From a checkpoint of a small transformer trained on Wikipedia: a variant of Muon for these matrices.
Each number is 128 + 32 x the weight over its row's rms, rounded and kept within 0 to 255. Layers, rows and columns count from 0. Numbers have three digits each. The size before them is the row's rms in percent of the matrix's.

# layer 7 MLP up, 320x128, rms 0.124, rows 88-124, columns 0-127
110:163121160098122113112136130121160143164153042138122087172116165130144113134092117145107123155147192137096148107098120179124132158064116131106091168130082048134117118057113128119131094138134124192155127208131144133076206115132129141089174121173143199128147154150082133096102149093173097138148144143136153162142107111076141123138153165143091178112151121159103100111136198107109049189113
101:101088166138127103157080068113154109123184112098123099160106107173060048117068141127153091112125133185103152184106102058123159152160173133115102186190133145112092153126149123104127149144070113137090169159142160122097137133168103089118112162086145117124073186144167130099102186144141082109158134132163107128122103123070145166066091100099173111096101135150085139094125146085126079112125
106:146141173140118150175124097115136120172148139117089118112124161197062119159138090175144143124179099125175123124203076119149141133144121130123172145063153183112088166156092190156084093145182110147077139113131147139139136177121139132164126108095113125037090110120151136098069121105148163170120150134091184145107161130125148133173148137141039154122135103130146145132169049177146072129117
099:141144196162094182117132170154134116165147092114118138097115177103196138193206132121110114157117163142175122107089096120114098134174141198126131155137122212145057114121078127175141096132153143186173143131135163155101139075093091161102119148165171094140115087094125129120126145108163126183169147132106116145183079137129092147085147169127094176124140113170133071133137122127145069129073
106:146142205142173104123100081102103222156144082136152152079136117158136148140121130114154115101142137097164102142124132162106132164092117087130224163086122131063125077131153086087092130135129121102128119143104137156117190145128155075098115073160077106148103126113168161109130139116133156159072119066152149052143119135123176142140135187141122150084161138124164109095154097077192097093176
104:116191132082092082105084105138144142126106122153073105066143159125185126179098123140156141102107156112107192155152099091112105070146092130182138119120145103145193116110118095117080126110160118122095169156173116132130172068137147102118150117106153142102126075092154039123148086096168078099101158171138114086083124067108099139199129077129145074079134105121094061146096132135142124115140
092:088125137093098166106142167141130096177070130129132101165142133111082090126140101141053125102110080184189107099047160052152106168110091111081098078162150095189075112114130161089156100164106175123160165148110177061129128154152133146122111093151170114157095136146130127142104118116129153104167156134178144197110093087085119110123139140080140098109166112142093177131115093109088126101170
074:070072121116173147168116095087121070076172077068150111140087098135117091090177086120199127139166128185138068150204138160105126175146130114131106128159130115092113121114061081186148132104099145146132145141093103161114172187121145089107181112084141127129091121160142118119170091110102155138044106130088152102129076114103119149102091136131158135103123101157089146131127095141137148192154
096:092135087110144135118086097106105131018177168200163184096140098149093118101115180094113107119144149125125131130110122157136154142150111155140138175112177138095132132103188006126131151129140144120139121145079172091159119133139130072087110144116172160162104099102136106141127036105139151124102094132115180112118105094046145160122147112104070121150139102182098114096151152134132145111151
095:139145204137135175119107117158126143148116076153144060122220132129148165181086118201112133064163115085136108156112118149151115094131110108126077075145120157109167193115158134148125092081162120100185130122183110114152088169110145152108080102094101169139115112116144138130151192111161144089116151084129093026140135124128129126099121173146180109140091155120167138146120130111122191112175
104:123151103139120124120130102115167182092163127188197109090149158197065124146147123137099095097117050181110148121149122181214112093109097134113132111145147160151161141149160202183069133087163159129144088104129165145138083124089097148134139102090127140094111143124136166178103100090095139166114154100113099134165103159183108099131155173173135113072167127180115101091141179123118111179117
091:166169151136102153167168111100134131130138153096162153104143097106109115146101110082106174077085159123136106186121105196153115178116134113139038131165197123076110163105145218163117109107131092076156066097111105134080118132089125146147091150149091176111146165108103117137150152192121146169074114105128157056123094161124083138147196077135129149145099082137139118111101169107127161120132
104:139113097069130124165142172147094108142142117140151179151186087183134099103114128116146116091103116114123121134153112161153159148191151096189086171060145102118108099144138131098134159099103151115148122157134126183066122154060074102131138053161138150130091122141075089117141167116125129079142118121084157105136156093212136075169086115132174125170139115135179171101077123167212142101126
093:161156163147150138111140136106136130121127149088109124106128116120089095129158084133162102157124101143098121121107163133137126192131132045166158108122129115177107147161141101067118123078152076090089045203128064135142080127108145136110111125127132172054136125089116119045096123103071134103138102124097127162133195094151203114113065151138167179105072105188163135122152107146120176124103
103:074142151104129106157129172158151145091165112135153119139187132085146186142169150132175161143102117103126113107135108160148110086128080166131100060175143180074149150145119077071110087147161116093181101148151127163098131119153144155160137109206190191121098118149097162132083140114105134129109134117115088078073107130103139139106192175093079123142117051154139092118053134153110126127184
095:168152121125152098162074102120189161113143130146149117075122117178139142138121210130130142147165208118095124152106104171167112172077110183105142105181151174185148164068167112122070142104144116126102039147164128096143108183107117140137120147137112090130091120115162146089125186141139188094123112137102148090117119159106101099147168149065116168090141108076138164173156062124112128150145
101:150092121174142160171174116194191108121141090110218165141177093139159135128135155091131067097118118082176122129086085112078155106091159082115135128164156145133142127135169167129141072055181109039158135103166153120157125139160104157111168104115189152171136140089175114165140161117052118128101129098125167116170143118157117107102104125134100130144111156121104085141131142155121134169185
107:134122138094131130121171097180122092097141073122097141137113172065097124093071147054137159115130089178088141146099088089156126132157141141143089082147199140102196153079076178159095211160124141109126136112129089140116119100092099096128127146105153103133131101133133113083189094130161161066114166133104175129204131167073159098150175151143141075174174097122156131155129114132108144140103
103:141113182205156136109119150118102135045098142133097153092117179118083144103172168125098142099140157139104101121118127118075148109136072116135059114122146116150129085173101113176150061145098133159148102198159110116146102141117191127095075117107083144129118177170133098145141170154175097136133155089147125163153083098142122104109119087094154113095159169123156188153216169073140136092165
094:133136109176128155119093086096095128122135192140097148105128168131160150083171101101182179176157053150183150110129132101122131114134174145144116107120162165122112107124130187110182119081125157181165112109080149135150145146174107104103118115101163084152100116125108082197108119117150169102157116108115137093118175156139060125124049076230125146110089112098100107123069130151121102128069
108:097145123162189144140120154125203169133098084120136139120186102146174120127116120111093150122067146130119127137118081165129156156076154141140103118125130094164119076183154086132174098115128129091125152122154161095094196128082164117157084074098068203126110157138109132144158173147092136122090109152155103076215130147145132090126072057135112198112174160125165086121117164121164151127156
098:090137112137140143135146105180140210148114123149142209133130136137119172129044170167102094096106156044135128171153154151101139169136108103106100135147116097167104097116122154085117148116176151099140126101192166116138115177107062137142149160115167141137063125118116049127134093146158138135097107191141085113114131109177161159130185083136101150190130073188098142104158171109105131117151
089:121156125141108128115104109149114130133142146046108103061115157173068186164147104174099118130164124205109157122172182095152148104157110121114103110147173130098052121135075171098148171157082112130123113170130116160052110096122133175176099158123104115086162155144141109085043146141090152147117124109141159123099114116165114123104132140135227105192106133115170087177141131113125121157136
095:154152108121152169107143185109124170054143117131155187163112098174143095078115135121114039110132162131119123222115138195139160109171133124154138131125123105095110142142110121139073080137117147104154134078069153210176101128144176091139132090118185069126105085149164172100100174116171167164111112136095116135089082096145118133175127147164113106130083167124168160142140108151134172114151
102:153163105137177133126125166117140106083180120108202094128107166135083118129099131152135129147205166179130129111067122154180074178067130129079117200145154133117131119130131137144141155130162090132116180080126128141110108168117157106124151150114064090067138150095085151091141117166134116163134186107171169147084123090121086119134082138131063102138058103182125106155141109164189172117097
101:143140128120124124140121082135130188182111067177109110131141128160154100163111082176122092188160088091189087107130119112121104095069168136127142135148183125135090144185119084123131113125152142123124089061137150109087076139166158143181187194117081136145132119136030112114136117133097139124108166155152150178119117121195103099110108116112098125096227098125090143179167125116098130108107
101:148136125173206104166206044101090130097126161166100088105125120144122125117117106117094083162153128162118156110141158108121171078134130091144124085156099117097154136107117101129091118145169151054182136118099157133083127113131049105125160141090128082161147160161101117157075078068145127108107100165126163121104112176124160078192136177115086119170169155096157142141103087143170129115179
096:155154086255170096125147118141160107152114136074140198109141061127152125132151096130123183099139121125110095067121124141112079162183108175134107133133129141169136120145118104069104143145149157082124137133118131149208067139104163084147115130100148121128071087129053099126140140147156130129087085148148138059167138116142167116100122128088114105081153167130145151153176128127110131161113
102:111139112101128081196159121133143089104142171119065142082106158144171068137132104161188148176082211120138110170159185153141126135146131149177164132109093128082119143118144145127147148142135131138124134151160166099195105152136136143123053192104127180090095162114108131135150129191107128139125082057114079123100051131129144188141107118116081124120152198101105158133138110082123133075101
115:144140114080147170120096155106148109148125129142104125126138179140096120174159129085164112179107167138096134096118094204085085170114164097096108201083101116153136136088027147106101162118174146188129116115109103110146194149131041145134103098127144134091092161175167134127130064124165099103087084125084156151128187119074116137136131147160138116178135131153123169138071071118132144113112
094:057130157114143175138111129062153124111103134118143116109167163162137095104129085097125116126094121122144162106176052108136121106074105096077129198128187084125125121072060159184157111109118123176107133098159093157162141095139163149136118064108114114131142098136100211129134091150156108172152122129131104080130122136116140162114150088127118132154040116193162187121106088098127065100095
096:104163135166139194137142136132139170156140109067134125135166133116107146134146203136046128137140140111143135110100124154143188168134178187151099151114119168149165149158070133166092120044173080138080086114168110171178196190191170134152110123114124113121100136140186151113159119137083096115126152193098111157141129172144116103055156128084104096082127133104152088116122129133133143151153
097:168081142139124096114171165166123094060123082164142127205071144141133139167148144116126128140171138091098125149126097099186099079129088100165174163181199179151137160094174145155119065087125129142132090194073131145064118079108103138097106101133137104108115110136135140108147129124059098079160136074154113140134191190131106135156066132100148100133095112111162159099129120110111164149119
096:205096100125160113128095195152166137175091147055104109111161133165130180113202160104133149145191143090147128079135119090142142125092123112125126110164127059075133101149162131090137117125187173109135157133149095133146073099114161184114160103092092121137151120096152156141147163137194081132154151138105120163170091170093083129121163113185205130116095191151142124182147131099125146122147
097:172128100175123114079147080140087215090147125106141124123112136179098090113147137124198118182154128138158123171099073124091103147155113172197136111174063165120098142120104148158107088134110088112172172130161125167164123126113117161139141162056068140089118128160155147129105129134104093145136079139103110143076143108066147129115095138193123081169126110159195063129134080117172126103150
104:075129082168108153166104125111103132122127218093145061091102140145168167048035108111062104137133108094151145097130149177139180085129103141143148147110100090147121150156099096152152080111149183142112087091109134125123155111110163139117096109158158162078101135149087082117187153101198178116116117135137173106132097148165113083078143100118119136130125054086143126151124159141164137148114
105:137149175141112150117164109083151181121148159106217158101160135082140155069087146103123118154141183108164144118143124072129119157132138111093153097112105151099098124120146139153095110177127108108135144119093113125137210121106168148159125159115110106186141191123134138188178094169145105192104141142166121157155148126113082100167083115146057135165190091138140138178107028124117076161131
# layer 7 MLP down (transposed), 320x128, rms 0.0627, rows 88-123, columns 0-127
106:163095120178130105168111095101054137189153155200141112146143110145188184135153084130150139086109119066152105133133080121098061108174158130115162180160120089111166168108152150153097120125183128120106155165111125112103148122142110121113090134068193142167139120152096127144112138096152074109143110025079091139116122167118114152059110103140128171167147082117128095097122138176128084134157
099:128129148110115188171114125154107091088139104110112120101122127109138161173112110066107096094086147119164177086140125149114108119072137135145161116120135162130136089140135063130120156149177087164138109121066199088143154093114092088133027147147081160128095099156105104131174119093085190172177099105122153158145094198157141147170110131166101161187177186100150138178126126162110154157128
101:140172152079100122076165151115125138134140098147175105137091103151137158138101132124112136109081104115083111121081142042075150084119120124147119180168141117071149132111126169156126119090107167140103107156129175103206090135114039147116136100186132095126150100132107091116121125096156198166248142177090130118124125097099146109093137145126149110163138148176148098105119156062082132102127
095:111134118137138134139127063123144184108192164101137130092104119167118086135182144123136112103163174196102121119159181158155163170080148057099188088176162137143139069114180105100184160124103095137137102077108154094150115121110105110143114084142080122150128136140137079133145148130112168100127093134131124114111196138091126135175104156106102097110159134207181186101081178054103136145123
109:181141114108123074111078162107125163099093178103124146145126124105118119169095180140165124145155137073118092160103135160162089110071034174108138162087137132137154097176129147113122121087086166149131126124128164076113181199099128133132121147125134149092148108196156128102062118162117143152170163138162092138163118094169128091100133100211142127210125135125181132125088117088142086174096
100:152133118162081161138133126184136091109080194166123180135149175161073159129145114128119144148156160151105106135100117129186183065141114128111099129131099157133120067073181182065192197099119157120161139106145136160097174124126148172119133106147122106180144127157113104129137095120057116145123131120104110220190166152103072103108113137124078129169133151137068175143096154105104106142127
093:132111158145109116113118147213166176122105140140069157067122131104126107158140075130168112100155130102075130127171116130091201123169157101075190143145086088113120148105073150136132133128104159133159146111062070135118108107114124071130179100168114145135145112133095159142146079093122122180126108182102157102184081199162210074134131130133147168181145124103145128136088108159080133117157
087:169174128177037141110119115123083177172101144177125137128145170128140152127094142160097154156119157121120167121082115140152099124140136138136216141122075162123117144175142166088107108102183129061080132113114163124139137113152088178121099158120082189115124157098099144146156149146132071106212116121141120124101202165121166122128196146144090087115138169093113166143146185141090072097133
098:091162103120104089153153109094157127171142164132120117102121157120066164125113219178146127108098145101119125142139114125058166107146120106120116151064107193156109140101128149188080134179146092141088124114163040101065148097133182103115122145181114106158170153104087126141139157152121124143176183098085168131136055071123088191065140094160160122128132114098159112145119141108157117139119
099:099144150135112202124095090081116098089125105104150099097158116149125118127088071149146103102123107181055125134113106119121109191150119102100099103122132158164173100146155132124165128085134108128129170131121153157140189107134171124077165141103124108137091154127140176166140157103129005133084146153172135150096097174085161153086106126148097137079113123200123128026138130182167120123149
099:178133149113138077174114110155147118133173192096119134191103128211093131126096156125107151133185123092180140118103071126124115140151121094119159128119128132180087051142120168133178097158096136155069168188125126086166113062113127102144156139128089114149106222127092131133126150100183205105166130119130156151124148101134123181112167131170158178147119126124105116178091151141138169099164
091:143126101176180114144079126143078132126155117084094126125129127147164192156184167156163195155139115158131130105135113108107114101172093095125107173132075115199098080121037136121135158126057113111115152156084137131162132161153117125125143147099159130162111143134091211127143152102138023099166135156089094156143140113090176096091108119105060117116114175111104139082113097083129113100129
097:167132100105153111149125081115121084129171109150122109142115158076145149147148127150112136077119141102075165127051125156023152114108214112146070088086157129136114141132080163159140215134150111113162061117141150120140078160128137139195173117176129132159143107134146174123103083115140076122123149112141109131136127142077132149094110095165112098121116057135131108163137159155199081160085
095:158096114121169180122120125108151075113081102113130157148182115109157108126118187157148116119136144167123157095111120168134115172147104171189181140128194151097202145107168140116162146138102111152100111135130122154057137113138106095093158085165106160146029139146152045187139130117120167134112087140129110064124100126162103152142099142159089089135130093199179120170142169162109069121110
104:150163218074121098046104124115147059070124152165099146092102116135119126114138117179120122135119170094112082111130096147094174152094131119141117172173177149165114190149120166130100163153118182068107119117110129130117097119183129132097212120135167140151081140126112130096157102144136104115115127094206099118117147144135144149185198099076113137136139119180159136164113092191162133098158
098:134183120106137166124077106137176108154131106143162083160103131080128156141118153115133155159142135139062078138154104147107153074159126076080119121103147182086124211165110117154169101164171149109097128125218135193158105156160097106082098126121128162108134042171104123125140071100110132095117113136166120148156102117072112130182130128110085139104138125175175162141104216146087137121121
102:161084154143076128105194190086153158132139177142145136142107132170105150196163092090154106122112086170099145120111116166098130080142115101097142087108121142127131125159080088130163115195126145204133136091098110138107102109152117108109110107116113103129116133160055146120164148135142119089162117104131157104142102059130102116084056089097061143121194117093073206190127151111119109162168
100:160092151104092132164092131147088101108070111124135121135106155165109143094051123083104120046081101089163149133149089130114078148135116135111150130093136106139114108090180092071156099200075159108141186141047102121107179149119160075122156136145213108118160126125149076212100127082122147112144084131090153094134135134130136101132162088079161166103102156129111111155117106171149128117131
101:190130103176151133135106113184109080187156077111106084125128126111125111102119095123087110136170159117102115129131150221115182119131117154179122084114084052123087145078142172122150129090133137141126159114133126128153102119123142138160166135117155124081112087168095165109131139107178160112152231165172168114081106090129066117131163182147065172174170135135140088167109125090134142159152
097:108090196149116166140195152128162077129172047102128095117083167117120127123161178120132131168139166162161124129089119129113134158151098118123087137111143109178139174140142098149110168086173140110071161152051170115132102158086117111116170158075103137144110085164129164151145106178089185162126098115137079120175164128162115113117162182123087085074175186150180125113104134183149116122102
108:110147098154159162123120131179167130131184087108129124115160116139169136112139132129121111120085156151135072182160147103124160142072124128105123142107124121164149165087133167105154166185121165157131181095158081168116149082077160107129154100125125195129126145140114120123195160152163119120005136140174071141204120184147098102140112083143142145144140121110134085049159105145195145149091
103:166124147146155161110146157085132151176115133104099199109182046151162131125175083118155089153069135134145148159121099048139135077129105135080105123160088123138132193120143090136079109060123163134149088118135108082092146087158071125135162080126153124085167100048099117171137104103150091142140082108092113115116144169151110143113140116194117145051145133139090099134145137168120139141076
095:155124140111118161169134178184162114147142135203133094136059130116190122103101125084140107138144108081155134139090083164078096114122108145117190107177126148184162152084118107139146122174141125088163136105125117080083064145116104159146176138127107118117115136108134139097193073118170126166122100169133065083120158176079208105065113123128115124111169109106144128106082105154057158104162
105:098152162113109120171172055159146041161140149065110171188140116069118136100121140120103125094159155098128150076133150171093123162116146133086121094122114147155171183078086156094147153092100154145086105132049147150169118103083090144132192138124117151150066109095159129095078158093181179151166123137138129094146104157087109154141157098087108113157082128109156152100131135108104129173178
098:100117162033090105151137137067158101123114159144072132081173115075119102098162116156085123140139137060089121110139057123124128047124136107131142097154149106184148124120106137137106111128096136140165160143058136146114113142136071106100169108111187100203138153125098133229110107138115055108187127116152158143136169136122201137102130093143104151093108140122162103117113171139125117124114
104:106150126112202129158197134096122114064118127119148151078116126103127096098099187082113162212147088133100087129077154090125187106123124180084115131083109173192135129106087175128037127128126071192133107053154131140165135171105159102168104077126124131193131125129127128147115103158184115151099078167169145137132083130125090145115109120110088077105135124120116105137123151109120127110132
102:149124150117107123110137113095114112079180090149136147139126143098070118129203178162138155121093185140099123099074115145122090146123092109154113116170138119165034083146130119089095182065192146127141147119151125163108168130103135085171161165176142150139164152131117168062115133098126167080192197107112153169095112091147177162114149114194131076165128091090116149132127139127170117168145
096:128150103082141115102178149130113138147117136184137153141125195139081126143161122163110188136084201100091118091109119111129125112129110163157114127146098129092162140152119159126125159104060102113143123145145046157135117182092143136069095131115105141203117130082112121175127148175185171164127081132119147123053154185159124118158113163182104118139141048134192144094147175093148101113063
100:060127227130126141125157111094136109098124145133145108202102134102166133146100123108115107095089129123154105140100140186102138086127171172104139137170185104112115179094094129165100168192130096130095187110104087152127149106149158087092149130126112061122119123146139199129135072147132043181127109095130165148157145131153145113131118077082164123146145102088102174088127102151191178094163
108:085099123122103050177129125169181096125116113152114152141099143143117147129187101078156145189106151111145142088099134050155088149133099072116200160188121180141140111116122145090156182156122189128123156128181116104140095144152141159116167138143087071210095110128170140127103081102119161141122102120089142179183117111128169131106085187123121075149144148150103157145070157127171124128110
101:095131183117140168170105100125111105122096162062167130148109102128138137124143151118105140128070075134129144167161161038155115112149135066083134111094110109174176133108115115161087130103147147152166145123197137142180141146150127091164071107146161174082131172145109190083154157143107157123098122147113177068093096207071118096129114077117155102156094131097111154136130070092106169075132
098:145145125121149144156096108136111136135197155177126136122168175178062153107121057153140121064133126135154163182141124131166091081119131105109126183142106106124074115134116131114169151065114119125159151148149144083109118117121170116120119106139124154153146147183167069189117171063133052135165073119135113148140110142166172139143151081170150192075171058112172096133128162126153100105189
094:087122113089170093085138084143080104108076151117118150164148144130152123129098161107102112109132116095096154113167118102106068109111110059143172155086201116154136124157146158178142138146140168162048122115170137111134137059126118176106082094099148117155116168181078130107132120089178154116151136048104145165120196089129113170220100153158127114131165126111140161118183140153154166108100
096:130067139128117142150192198229066097176147089111117172099110134124149178114145146128146085166148122124123132079179114155146126128176130108122155145161101055146094075175116088112108141113155123158096134091171123130186098110108067166119136085161127143151113169119173143150124088138191111145133110095143108162107111155188072112112125120151093137175096173111053106112160090148140120151136
098:136098102176100082092101193114143050144136158083111123104097137140187151153114103138136138115117154136157158126099120143142109154106137091064119156151157128072145152114108094129150151154151126165051100099114106131066118111141101146119157059156130139095082058061140177137090117048099073112124124171096148135155079149167138137106165115117116140075133132162073183058144137130107099138084
100:176083161130122090123130128049146160099145173111149184166155151131120112153130182096210107106159130164114159157082124189099076167151163123094148146215121142101186103112114104136113119128116136126098142119166130101089148137127102134157144097091185143155172114161174118149104080160089114151094132112078089139130085081111108123161157099160106105151150206112036136153113156123159123101164
# layer 7 MLP gate, 320x128, rms 0.123, rows 89-124, columns 0-127
105:090079176138136118135149108102165147161162133126085133079141110135101137083090096145170140155110159170139087112134155089112104111172098125126155105178082115077119106083163097049128165151105126122136151114067085174111146111138129102122164115107134109122166126095169115181131111076141117189117122090160166116123150059137118162140037182152165188105170105177081102114145212113138090133109
095:124179129121131199140175122086141145168109106154112128183203049088101118123119190168135125144137076117137147175134178145095143139083162107117111140126126136141127150147121093199087143103126087129091180152081113112136129144122129129104087193145113170170124165109086145158161137167128115081028170127137165107159068117074137097126131094142187164132138104114099109088151132102134137136200
106:102145117199129139083154135156164074087108064111160144084135159093100102145099179162104149099119135168164134084160169072183083153130113190130083176135099192125116094092091186113145135139164127211132142128132128137155166122209088096123146155144133183196154160128109122163111109100123091149155088133119146154181141156162170108148116152115142119122141111179137132139114070121093155133078
102:124195123113121174160123123105137145096157106147167129149135123097164138120131146149122174109113056213141132075084122114100170139093204151120107155119136137065156098134147170079170197208155148094115194102118117150111180145168077138146133137141162108150114120123083116149120135084115140117082101091161194124081093187169135114144176100146140076170132126182172153136159111143156147108122
101:168166116147161140114117109120157128152136101134103083108109051085153102086154163107080101104138118077126105139152108115091142127180105102096138124100098077125145141117032099156124092157118109092167184154104097109101148080098142157144112107130046112131149159166178114114141183188108160134117152151088129094176073124116110095136099136217174093172058143161130100162151130128132181116162
093:126167193128094129162178146148148103167111163134087159146090127125179133124117089108094113115199143143131113135148185161161113157100159138142101112105096104146149120111158148087198068133162143138211133146160156139116113084129106118161155142065094066141110109144122125127118092090115108167119091088096147115186163147160090095139143131088109140144092236155107158159176152139106217137099
073:095129112126155112132106167150165107093140114088099149134125154128147097117145125107154065087102088045100121156143171094124160112067114166115076128147159128123126152066071146160148153135071117125114133136145113131118148156139164084162104105155194081184196082171122131092091131135150197172042148165124144113134063136160067110112088110124163143157126164170155062091108116148154155138125
096:138164073131089103050168093123195132137146090135143085123153101108096099074125142119129125138111146121148129139179105111114173095209151105117153090135171120177100170103168107195078158115145117127108101122171086147104151104106124105121131115148117124120193092118101110136171130083111108170173149134177146129130083077079054145113101124138124073100075101138165156158053155076131075129089
091:138126118141143073147159072146198104158114114125140109138207141123181136150137100164158116134102165162060065156176097135145154154171158126070134105071124136137159110112112069110170110091132135096152121158155110071139181113140106160102159106115107244188099104144137206131138145118119132119105155119091129159159081144082147122127130134171143175099139166126166136080125182163139124096122
098:147137096096145193107115143170110154145169089144154190177201118158075140124102113139119170118149129132167141150112156123154154092135127088127112161115131122127104119146171143086145163100161192096129171132085171141156109143099161177166132154129121091119104055081137095100099133112135159160099102091155116149189111179096135091159149078068135123171162070137166079076195152109061146086110
098:155162147164136118093093165084119097136101186109163129094132096206121096152164114078148133192100049191134123064142164076089118088151116091152130075115164075160101077123137119127111118136105081088125127114148120112154145119169113124124147147098148189159079122156081106108092126087109085092101130167114097176165182101124113112056100136149130107067106144133162181106140112144158134176121
107:152158169107150088101176150139132185138107177082165165096149141123086129162125207144115071114135104121155096124130137126141136037126145153144159118154146107162166123159132144127124108135106124186131178128112109174127216138172181138130091052168131163125171126124121085098133108128049111122170158119200103144117123116085063095159108149148147159097125114172062120090096086144156138159140
101:164080114158175144127149118165094178150153174141142109144097178113120136119135134113147100096183151158148073132094096108139103150134111196072099142138093121155112074184123132128126061138161139086207056195104069080144075110127116118150162125095049095098120113102178155093131132112081108119125142142083079127154127099121143173114080151149127103147141156066134191139170134153123151157114
099:148130163101108123070122131123124127148120164178143148170055181169138165099089134105132125076091101069092134108122143067184130083193087094192062148106094157139096162086093176135161121164112157151126120104164101098150154175172157091135163111097132137163115110165105142123140091171179161106149121153117129162102188168144133122132090128113164148115155102122123109148097121104164086024115
097:093127124118100115044129070134088122110117104127173165148105167123146174087149122133086149153125120154121137126085130094114074141178214104124183136106170114113148128165132147170108130172119072103157147139088081109152083123104140104115099111140129147132124088098125183158148102195107125119190145110034078075120127169099101121074105176104100101188132136107151141131129171081065103160105
109:163099129130117133152171227135150162173136133121192130090134120155150130151126054080111147167114122139107129103064153129140130111216135173141064133119087151148116109119157114146127146173155094102130122126096150096070103167176168079129088082137179157137144195173107127079065148127125095184148114123131162118119159178171084113055122096157074157114121159101128116126135116111152129137171
097:111196194132101139125139159091118147152133133115141092126130091119098144162160104110133139141125071146158183104123153111169069091116184091088112034136186151126188149101089151121090166129085126125122133169180094200078095108145089130154112087080106135140125097096148143076137147127109132124147162155093173169111182084144165089083088124144158132115153103178097115136175148061173127131140
102:073143167131157166112147204203124154138124102095102101110143159170096083147096179088089140096091149126152125060115156151091129113137079145127078123125098160191147132125137121104107144137142137085096139157105122117121154131090130154081101126155133104163129139096101123151184120100079110132042233120121138120106103122117108117101112042090181046102105150141105129145120189115125156124098
094:106182094118105120154092098123145135106127154086166129192175125123134116127153165137142142157102146127104147165153092083080163148101090126160096183070125154078129153192126090119140144100108109119174147111103079157081145080143142187137114113110063108140115130168089118154255140190188133174159145153083114151104148122134142101096167118121139162137110101135130100173161132204123155161091
091:164095111171112168138152132157139140153068174110124123145146083115157126125107190164069113088144099096136119164065120206083126157148109146147097138096112119186155082093134092094106119152165113136143117115150164081122140150123149167161091185134078135141102208071145091143160115147096120168097112130199158176118152129121093132149120094149146113067171177143134114172091179129111106046155
101:062127078130099028166128146156152141145188109142147115157102138164121130122140160144171163091120115139169137105126161139207114181117098140162133026155169131144167110042124100090134120141117095137116120124089164114123089134133187124171131135130091082096121156145120133102146122165147163094090138147080150137135124128159146110125091103076104171107113160093148141133038144095125090074177
102:111146097051108148093160130114111148102116108136149139127137156054124148148091098112080152148137115157106114144142131152115077146140138118139185093157064157065159131108110111079114103122135097095033170137126103103120119144099069161172172166111078182155116194127112107151085059134128104082151195155159082083114059123120092079071097110112122124100135087100144152122161136169124119105120
103:135094120194115141065097115124132147105156176103116125065101129174135078150137134149083152104059099138175099170146194104098126108188030177115195193080106106137096097115138116140091141133178082123154150102096176160105180134134139113116116166156134164117162116167090107152183091128139142136134105107148129123137170150159169168122127106115112097090195072145135160135126109103103139087114
100:103068108139104108174136130044096091091172140161142074143114124189164099121114105103144133141119190178175171182182084160114119137179091136142139132175121081099050119166147158150085135140148114120117122133129129112111122134107187162113175083131144122117134052180138085117114129115114182100112100097098114151169100126204119163087149180141113114151108133085112136069152144090160106153095
100:135173078133118154142112119179144153133126125132166182077129135167124133143152156151080126105129050145150116067162167100170113096141171102141093075137156135168169113172119129117175111123055069151200134198167132116152145088119125139164132183134109094144109139086130106151175161130089104188145122069096093102136096153099144123152198096170138070148101177113092089082148150118136142160106
092:150106140123117150170090142136154067081180183117121089135151150181141118148128174053135173062142153123084155072131132156152117086139186173171128147067146156160084107158136134069222090114139139123145158138168128102169149099168166148132135095124117115114085159181123096146110092116178157041128115162095117147166125114108143075134077129101108135142085142133150165129131097121148175116091
096:130121145132153107127139093117103125136111122148137181145132146113142178116127077150044160191180126091111113082108074171197131081110149150185155145078132159159135120124133177129112115148144048207118134142158118070086145151091137138150166148109123111127119093094183093071152081146127129135089152115143152126078161211152161093116036129138133086151118096161124123063132144132109135113120
102:075113095109091131169100172106140129085157151145131180125123146124177101090167168076211178091072053078184095072130104126120127107139117117141172115155104080166110157090192107147122086144123180134140177114162088068131140159094214144132080147080089142167152128129115134153093123171149102119136133105121067159128128126161183114164128125123159131106137125086121157100141146128153136117176
106:113098049148129116181162086159185092132110132124153137121181171110150114160142114129173186155162200129177161096114157166108119130120190229155165126133100149152093120132120114134081091182173150134104193135159120138144213106126120130130119157087102150122070052128138138113196114120148123143087111119142105133142141135141119104081088117139097090142164128183126164098141109085162109160115
083:116133081106078127121146119129159169083155114095118120168130176162201157102066143128129132085139172121086093093132121148134111079098104117181161198106174084098135110114090165123105092169134133148127157100100123107117088078127132152145174147105074085151141148048136099184101056103138136152164110110155104122104110079205140202147089179143144110124118105112093110128113180150098096169106
106:162098127109089093148093144077137132110152158101132067132077156165172131133183122131102128144106098137154121050126128160121131169093149145122121121116127142171149102122155128088086071141097153094130128168111091120167120137142129112082157135196085182129100067071118097131102111114120177159123144120056073144109016153121137143089102101119140115150098126144058141108123167099127132143024
095:108111126092096113141113126106129181108123188154090101108132106155165138158085090134159141080134122124102101114102136153118118133151070121105179155126113106091112152165137070079058117123078081128150197127092087129126179121091137137130127187115131118142108171104144090232119158099085027165158128138110164131157161113142119091101159092155050168133106155166107158125131139083082121087158
099:111164148104072121187152182149144078129146129159142132131123213127079132103180095112159128098165154088150129142120095152159196132087147141103154109118087104105134106151208149172182119125150162123114146108079094131107106172116116090130048155113067142137131180149116141121136117094110149147131105151170158117124168115101143142166194142123193141146184112100083202110128160181082119134176
102:131122176068151136112172119132059076085129193126109152092121182123121138209187172111117103135168150125089099054147115138154149135167097155097084140103159118122150129141165118208130132106083094144094116115062143114171115128181111130164096057164150163189105123129130164158122147118169102150146148086067132112166093106154180138133121122126115109104183143138140131165158098094159130131185
097:173114130096155138116125123179085108109139074097111108124110107119127108081095153106138085174130109156090081106116098109155102076080120068147102130147117144100164101153071145120137167135149157130149145071116117179135120104159107155140195133090089118186115077093153199134165117148074073140164082116138117125199187162095070126084143154123129173097139136108057092071115106068123129162157
102:136124075199171183137199144102074095141112112123139168147105160112129093134127101110162129111134129073191157182093110162196096153156145141146099121103166110179100128161192097141136118111154120153115173133117150090102107160096190098124136154165145172107155163130144121127152131193132109118185134094167172099109161131200133130069165141128167140129096124177164135143184143171136210128137